Weights of a small GPT-style language model, trained from scratch on English Wikipedia: 6211 steps.
Each number is 50 + 15 x the weight over the matrix's rms, rounded and kept within 0 to 99. Layers, rows and columns count from 0.

# layer 5 MLP gate, 512x128, rms 0.372, rows 380-388, columns 0-127
54 09 62 70 52 33 37 43 71 28 51 43 53 63 53 67 48 41 49 22 69 64 37 15 41 48 45 60 73 19 47 57 76 67 48 39 51 49 49 36 69 42 46 50 46 48 49 75 51 69 45 20 69 30 44 55 56 28 40 71 67 46 95 63 56 62 66 65 57 26 68 51 40 42 39 34 26 36 47 38 35 44 54 61 55 35 49 19 43 52 79 31 61 61 62 57 31 35 52 02 32 40 56 43 27 39 36 49 75 47 72 40 37 40 77 47 27 15 49 53 70 39 67 61 31 48 34 49
65 73 61 41 45 63 25 36 41 51 29 33 72 48 43 87 44 53 37 73 58 55 35 78 27 65 65 51 51 72 46 56 44 27 42 32 37 44 55 66 45 84 68 73 65 43 42 39 52 38 47 64 44 50 52 73 70 53 45 25 57 48 40 48 38 40 61 36 59 52 72 50 74 29 46 63 28 76 36 59 69 09 32 56 32 42 46 47 58 57 47 75 52 80 55 49 53 42 64 29 31 76 25 58 44 72 63 49 54 75 55 34 64 53 78 71 71 52 47 40 50 68 68 70 66 27 57 78
51 60 53 45 39 57 49 58 43 47 43 50 53 58 43 66 66 71 67 71 20 70 89 75 26 45 49 34 74 64 51 65 45 46 56 35 47 55 59 64 58 60 72 49 59 60 43 50 52 60 30 54 57 58 49 44 52 51 70 86 46 57 33 43 44 68 46 78 53 39 48 39 83 33 41 33 59 41 63 89 32 31 61 49 63 34 80 54 51 60 73 62 56 42 59 56 60 40 46 63 60 47 60 65 60 59 27 50 34 52 43 47 49 42 61 67 80 75 43 18 47 30 76 12 49 49 47 37
49 71 47 63 66 38 74 50 56 43 54 44 67 44 53 63 58 64 53 58 46 19 48 51 47 23 36 56 58 54 48 51 46 67 66 65 62 64 40 25 37 42 43 45 38 45 57 49 58 37 49 41 37 26 40 46 48 61 62 35 09 52 53 45 23 33 70 47 58 39 39 58 62 32 26 60 65 26 35 59 51 46 66 73 43 41 54 50 26 67 42 39 19 15 50 19 67 53 51 75 72 61 37 49 20 54 46 29 40 42 34 59 57 81 34 36 60 28 43 54 51 84 56 71 60 51 54 77
64 43 61 57 57 31 60 42 34 28 73 57 46 48 49 52 64 55 30 42 51 44 38 44 43 49 64 42 58 45 40 46 61 53 61 64 66 85 65 62 45 28 52 53 64 25 54 49 46 52 57 40 42 23 88 35 51 62 47 54 88 66 32 81 43 56 38 33 20 42 51 51 55 39 23 54 43 39 48 43 42 68 33 33 42 34 41 27 41 47 61 38 51 59 47 50 30 47 49 58 68 53 62 44 46 19 50 36 52 19 70 25 45 42 33 51 72 55 55 72 63 53 58 49 58 52 64 42
58 69 53 49 87 52 52 67 54 77 46 29 68 28 53 42 44 56 78 14 57 31 32 52 15 35 57 72 47 51 55 60 45 42 46 62 35 49 43 26 39 53 67 45 26 58 62 64 58 32 59 38 78 25 29 43 73 54 30 35 51 43 46 32 27 25 34 47 73 38 44 68 39 68 64 47 26 55 49 48 64 50 37 53 55 63 37 43 48 49 61 62 34 43 74 52 41 52 31 78 51 69 39 52 42 42 35 14 62 44 28 49 32 35 69 71 41 67 55 56 53 53 30 36 38 53 54 43
51 54 31 37 77 25 56 56 42 66 50 27 44 60 60 46 74 44 30 79 49 51 44 62 84 58 41 25 64 29 56 56 28 52 32 37 34 45 39 44 60 30 42 30 40 84 87 49 31 31 58 29 68 58 54 53 64 51 56 59 56 50 55 29 53 46 54 62 49 42 34 38 40 35 53 23 39 35 64 25 55 53 52 53 42 61 62 38 36 10 40 78 70 70 37 39 52 29 53 38 57 75 42 53 42 54 51 29 40 75 43 72 49 30 50 30 46 24 33 39 45 29 67 37 53 49 29 57
63 52 43 41 53 72 54 45 23 54 16 68 36 40 57 49 56 56 61 56 47 51 60 73 21 30 42 55 59 44 26 77 45 42 35 46 52 44 41 76 52 69 48 27 29 60 29 62 58 74 59 58 45 57 47 48 50 40 69 31 55 66 39 48 54 43 42 40 29 32 35 34 48 55 36 44 48 73 56 34 60 58 51 46 86 54 62 33 34 64 20 47 43 40 52 77 28 70 75 43 73 62 64 64 14 33 26 44 24 68 44 26 73 49 55 36 41 40 29 58 46 55 65 47 64 61 38 35
54 41 58 43 68 38 31 72 52 54 54 66 68 51 47 45 44 39 56 76 14 66 40 50 48 53 52 73 83 13 59 34 74 47 65 22 45 45 35 44 37 56 47 48 76 41 62 45 29 73 37 76 57 42 23 43 72 55 66 20 61 70 24 21 58 68 28 51 52 62 51 79 72 63 50 35 56 66 38 61 84 17 54 17 62 46 62 52 55 46 71 40 48 55 25 62 32 26 72 62 58 33 72 59 04 43 57 34 48 43 25 47 50 37 68 51 49 65 73 51 24 63 54 70 32 59 50 65
# layer 5 MLP up, 512x128, rms 0.398, rows 380-388, columns 0-127
48 63 52 10 35 36 31 20 44 74 22 57 12 50 53 60 63 34 44 49 70 55 48 50 35 42 66 62 39 48 44 37 53 61 43 40 34 75 47 65 31 42 63 45 52 56 71 53 17 60 45 31 49 48 60 52 68 53 64 57 43 79 31 50 57 23 58 58 40 68 73 80 45 45 62 60 48 52 51 68 68 45 49 16 46 69 51 26 58 56 49 62 50 35 43 60 20 55 53 56 65 69 69 63 37 55 74 43 36 56 45 62 50 50 41 68 47 18 75 49 49 66 57 43 62 42 64 64
59 44 22 60 68 61 14 72 43 54 42 50 46 72 39 74 65 42 37 57 73 32 27 20 50 60 68 52 77 43 58 55 64 49 48 45 50 31 52 44 35 42 46 53 38 68 36 29 50 57 46 20 63 44 34 55 74 54 42 46 67 52 14 54 32 61 33 35 56 62 62 57 45 50 83 57 57 35 75 42 64 25 33 71 54 16 47 69 48 61 69 98 71 45 61 51 29 44 29 43 43 70 34 36 34 19 39 35 61 79 41 70 27 66 42 46 75 48 67 42 47 55 58 40 38 38 64 45
62 51 42 75 33 55 50 34 71 50 80 59 17 63 37 33 38 64 76 60 31 77 48 49 71 58 79 54 33 42 51 62 64 65 51 48 56 33 68 66 32 29 61 62 75 53 63 35 41 53 55 50 73 50 80 50 43 58 32 56 55 61 44 65 34 36 63 88 43 34 56 56 65 38 31 23 25 43 62 67 30 64 58 36 52 82 47 45 59 37 51 56 39 29 67 46 56 27 53 44 42 55 33 52 64 35 27 40 74 68 62 38 59 58 43 50 34 46 50 59 80 47 68 59 38 48 64 60
42 21 51 52 40 66 12 47 66 31 66 81 43 85 60 26 66 36 40 46 80 60 55 50 64 56 67 45 43 49 61 58 51 35 71 60 19 24 42 74 65 56 33 52 54 38 41 46 50 74 49 59 53 66 62 62 55 35 56 78 67 44 32 65 71 12 65 56 47 49 60 49 42 68 55 32 29 70 53 43 51 77 43 53 48 28 47 47 59 44 35 36 74 82 60 71 29 46 29 51 40 56 62 43 56 50 44 46 68 35 68 41 23 31 66 49 39 55 48 58 45 31 43 57 39 52 51 44
73 51 54 40 43 46 65 63 63 52 71 30 56 59 48 53 39 43 38 71 54 41 75 64 51 50 62 81 56 44 46 62 65 95 63 56 37 24 47 45 50 52 55 44 66 43 46 55 51 61 48 43 65 61 66 47 51 27 44 56 72 53 55 52 38 30 36 48 43 56 51 70 70 73 41 37 23 82 28 43 47 53 42 45 51 52 60 43 44 71 53 35 48 60 51 31 19 59 31 22 58 33 49 46 50 46 49 32 58 56 47 56 42 46 44 54 51 60 54 60 50 65 58 58 52 50 38 47
41 55 44 47 59 39 59 36 61 37 63 37 63 52 35 71 42 66 74 11 52 47 64 42 37 43 55 55 30 58 78 51 36 45 38 53 35 51 53 51 61 48 59 66 45 49 85 52 47 30 63 48 44 54 43 34 55 57 55 00 62 25 26 46 45 41 69 71 55 52 39 47 40 63 67 57 73 48 38 64 64 43 51 65 54 52 72 55 51 36 37 46 33 60 61 58 60 33 57 61 44 57 56 59 59 58 47 08 54 46 24 48 19 43 64 61 64 55 34 60 47 46 47 20 54 57 57 37
52 65 52 22 71 83 54 35 25 52 41 37 72 51 51 63 74 95 41 67 58 56 54 38 53 49 63 39 54 72 59 35 61 69 10 51 64 67 34 46 74 54 27 57 78 33 41 32 29 64 40 55 68 31 61 48 57 51 42 53 68 44 41 61 54 44 49 77 52 45 37 47 45 56 68 53 40 40 35 37 43 35 50 49 51 75 52 47 50 50 58 50 77 31 71 55 46 21 48 43 50 34 40 54 20 28 56 67 53 55 41 55 51 48 30 65 68 35 52 47 32 53 37 43 36 56 33 62
49 57 43 46 68 29 56 62 50 80 53 61 67 54 45 26 84 76 54 47 54 67 34 79 38 64 51 22 59 57 53 37 61 63 33 36 69 41 70 25 66 78 56 62 65 51 37 55 63 35 63 53 71 40 61 50 62 53 15 40 69 56 51 57 48 42 25 53 59 31 67 47 52 42 43 22 25 63 60 47 57 23 55 39 59 71 31 75 44 39 32 48 82 36 62 75 34 46 46 63 41 46 56 45 51 64 61 63 73 63 49 48 67 15 64 42 53 41 48 37 73 42 62 48 39 54 54 33
60 51 42 66 36 46 75 41 45 32 42 58 61 49 65 54 34 42 61 02 48 53 32 21 36 74 40 60 43 48 44 62 13 44 62 56 50 44 56 45 56 53 46 64 58 51 81 37 36 37 49 67 43 39 37 43 51 46 41 34 46 42 53 69 30 42 63 50 54 46 63 71 69 40 59 59 70 29 55 61 66 48 61 46 50 39 45 72 55 25 43 57 36 62 80 59 77 62 38 73 56 48 53 67 50 48 72 47 40 29 15 54 66 48 66 58 45 67 74 60 59 81 79 22 40 33 39 80
# layer 5 MLP down (transposed), 512x128, rms 0.178, rows 380-387, columns 0-127
62 39 68 37 56 47 57 41 30 53 73 70 52 67 38 50 53 68 69 58 62 42 84 44 64 48 32 51 36 58 42 45 49 29 53 39 54 46 39 56 66 71 57 45 56 61 55 38 40 32 64 57 22 68 48 32 42 48 71 38 58 41 24 74 29 49 25 21 29 61 69 47 44 68 38 56 42 68 60 33 83 45 48 41 39 52 69 51 34 75 38 28 15 54 70 63 40 39 51 61 34 51 25 48 45 56 52 27 56 41 53 39 65 50 43 59 35 62 34 38 35 45 46 54 55 67 67 63
68 51 36 49 39 42 36 34 62 44 67 44 47 11 33 50 42 43 73 84 39 63 62 45 37 58 66 43 39 18 71 51 30 38 73 64 55 50 00 57 68 76 66 25 45 39 52 36 51 80 40 54 66 55 58 49 49 83 46 27 31 34 31 30 44 28 27 46 46 42 66 50 44 45 51 56 62 69 37 30 56 46 50 71 43 38 52 34 38 64 54 49 67 66 48 61 35 54 54 58 40 61 10 38 48 70 48 57 45 00 37 42 28 76 31 59 36 73 49 89 60 26 64 53 44 31 57 65
71 55 65 49 53 51 50 49 46 24 46 47 55 52 66 56 36 33 84 68 29 30 83 88 41 49 48 32 65 59 42 60 46 54 57 54 37 54 51 19 54 82 45 56 62 68 59 66 40 48 16 61 43 51 39 57 30 61 38 61 31 68 26 59 65 39 55 55 40 53 34 43 56 96 38 24 65 40 47 56 55 53 67 62 41 38 34 71 63 57 42 65 47 55 35 28 42 34 44 59 57 33 42 39 53 25 65 44 65 92 42 63 43 49 58 30 58 41 51 25 50 71 68 54 52 43 33 43
64 36 83 56 52 53 50 43 66 50 20 33 43 81 58 35 46 37 44 53 74 40 54 51 52 61 52 48 63 58 59 53 45 40 39 43 40 64 34 55 65 57 46 36 42 41 53 37 53 54 40 37 57 63 51 63 73 39 35 41 43 48 44 40 47 74 52 36 43 40 60 60 24 66 57 50 61 65 46 29 29 59 57 41 55 62 76 64 62 60 74 58 37 54 43 62 41 60 68 55 80 75 53 58 55 36 48 70 53 59 37 47 81 63 21 53 16 50 41 53 53 56 51 52 56 49 58 46
49 61 30 58 37 48 47 42 56 63 35 60 62 56 35 41 72 48 52 53 71 35 43 49 71 59 56 64 34 38 74 55 42 35 45 27 37 44 42 50 38 57 60 51 36 68 75 29 78 59 57 68 48 31 63 57 43 58 61 39 42 47 69 24 47 68 59 78 51 48 39 38 44 48 35 65 58 13 28 47 72 63 61 49 35 53 58 38 64 40 54 56 51 52 49 66 67 58 75 73 59 54 33 75 53 69 48 61 41 61 52 68 52 43 53 73 46 51 69 40 51 30 71 61 46 50 46 41
50 63 10 65 18 41 49 96 51 64 45 32 76 34 40 52 59 37 65 42 32 52 51 32 44 24 45 65 50 39 55 75 55 46 21 34 45 64 22 55 50 57 35 68 27 36 46 59 84 56 45 58 77 55 33 43 56 33 45 57 44 77 42 67 52 22 62 58 69 82 26 59 37 52 70 55 52 41 44 46 56 53 55 64 43 47 27 37 50 43 54 67 26 55 63 48 60 62 47 69 48 27 65 43 43 54 55 44 19 50 36 40 48 53 67 54 33 65 68 81 63 44 22 56 39 49 49 38
30 55 29 53 68 53 62 51 58 52 27 50 34 37 26 46 76 39 21 52 54 51 61 61 57 34 65 68 50 56 71 55 49 62 33 60 71 61 55 61 42 31 52 46 55 42 66 34 36 37 70 47 85 43 54 34 50 42 68 56 39 43 50 67 56 16 75 44 37 63 58 61 39 31 40 43 56 48 60 38 67 70 68 27 35 77 36 33 28 24 64 70 44 35 51 45 59 54 47 53 51 44 40 30 68 51 50 31 70 56 22 69 18 61 35 58 57 53 50 46 41 27 56 83 37 37 53 30
50 52 62 60 51 58 49 51 55 52 38 44 46 45 61 59 68 27 45 57 56 50 52 26 52 55 62 53 51 35 34 59 17 43 30 86 44 65 27 57 51 26 38 41 43 58 74 44 50 71 38 62 48 81 48 39 60 50 57 53 33 45 60 45 85 48 64 46 55 51 48 29 43 66 63 73 59 23 48 27 61 46 45 64 59 33 60 39 74 51 58 64 61 75 50 27 26 76 46 52 26 77 36 54 65 45 68 43 51 60 34 45 40 44 62 63 34 53 43 26 23 61 47 54 21 50 60 74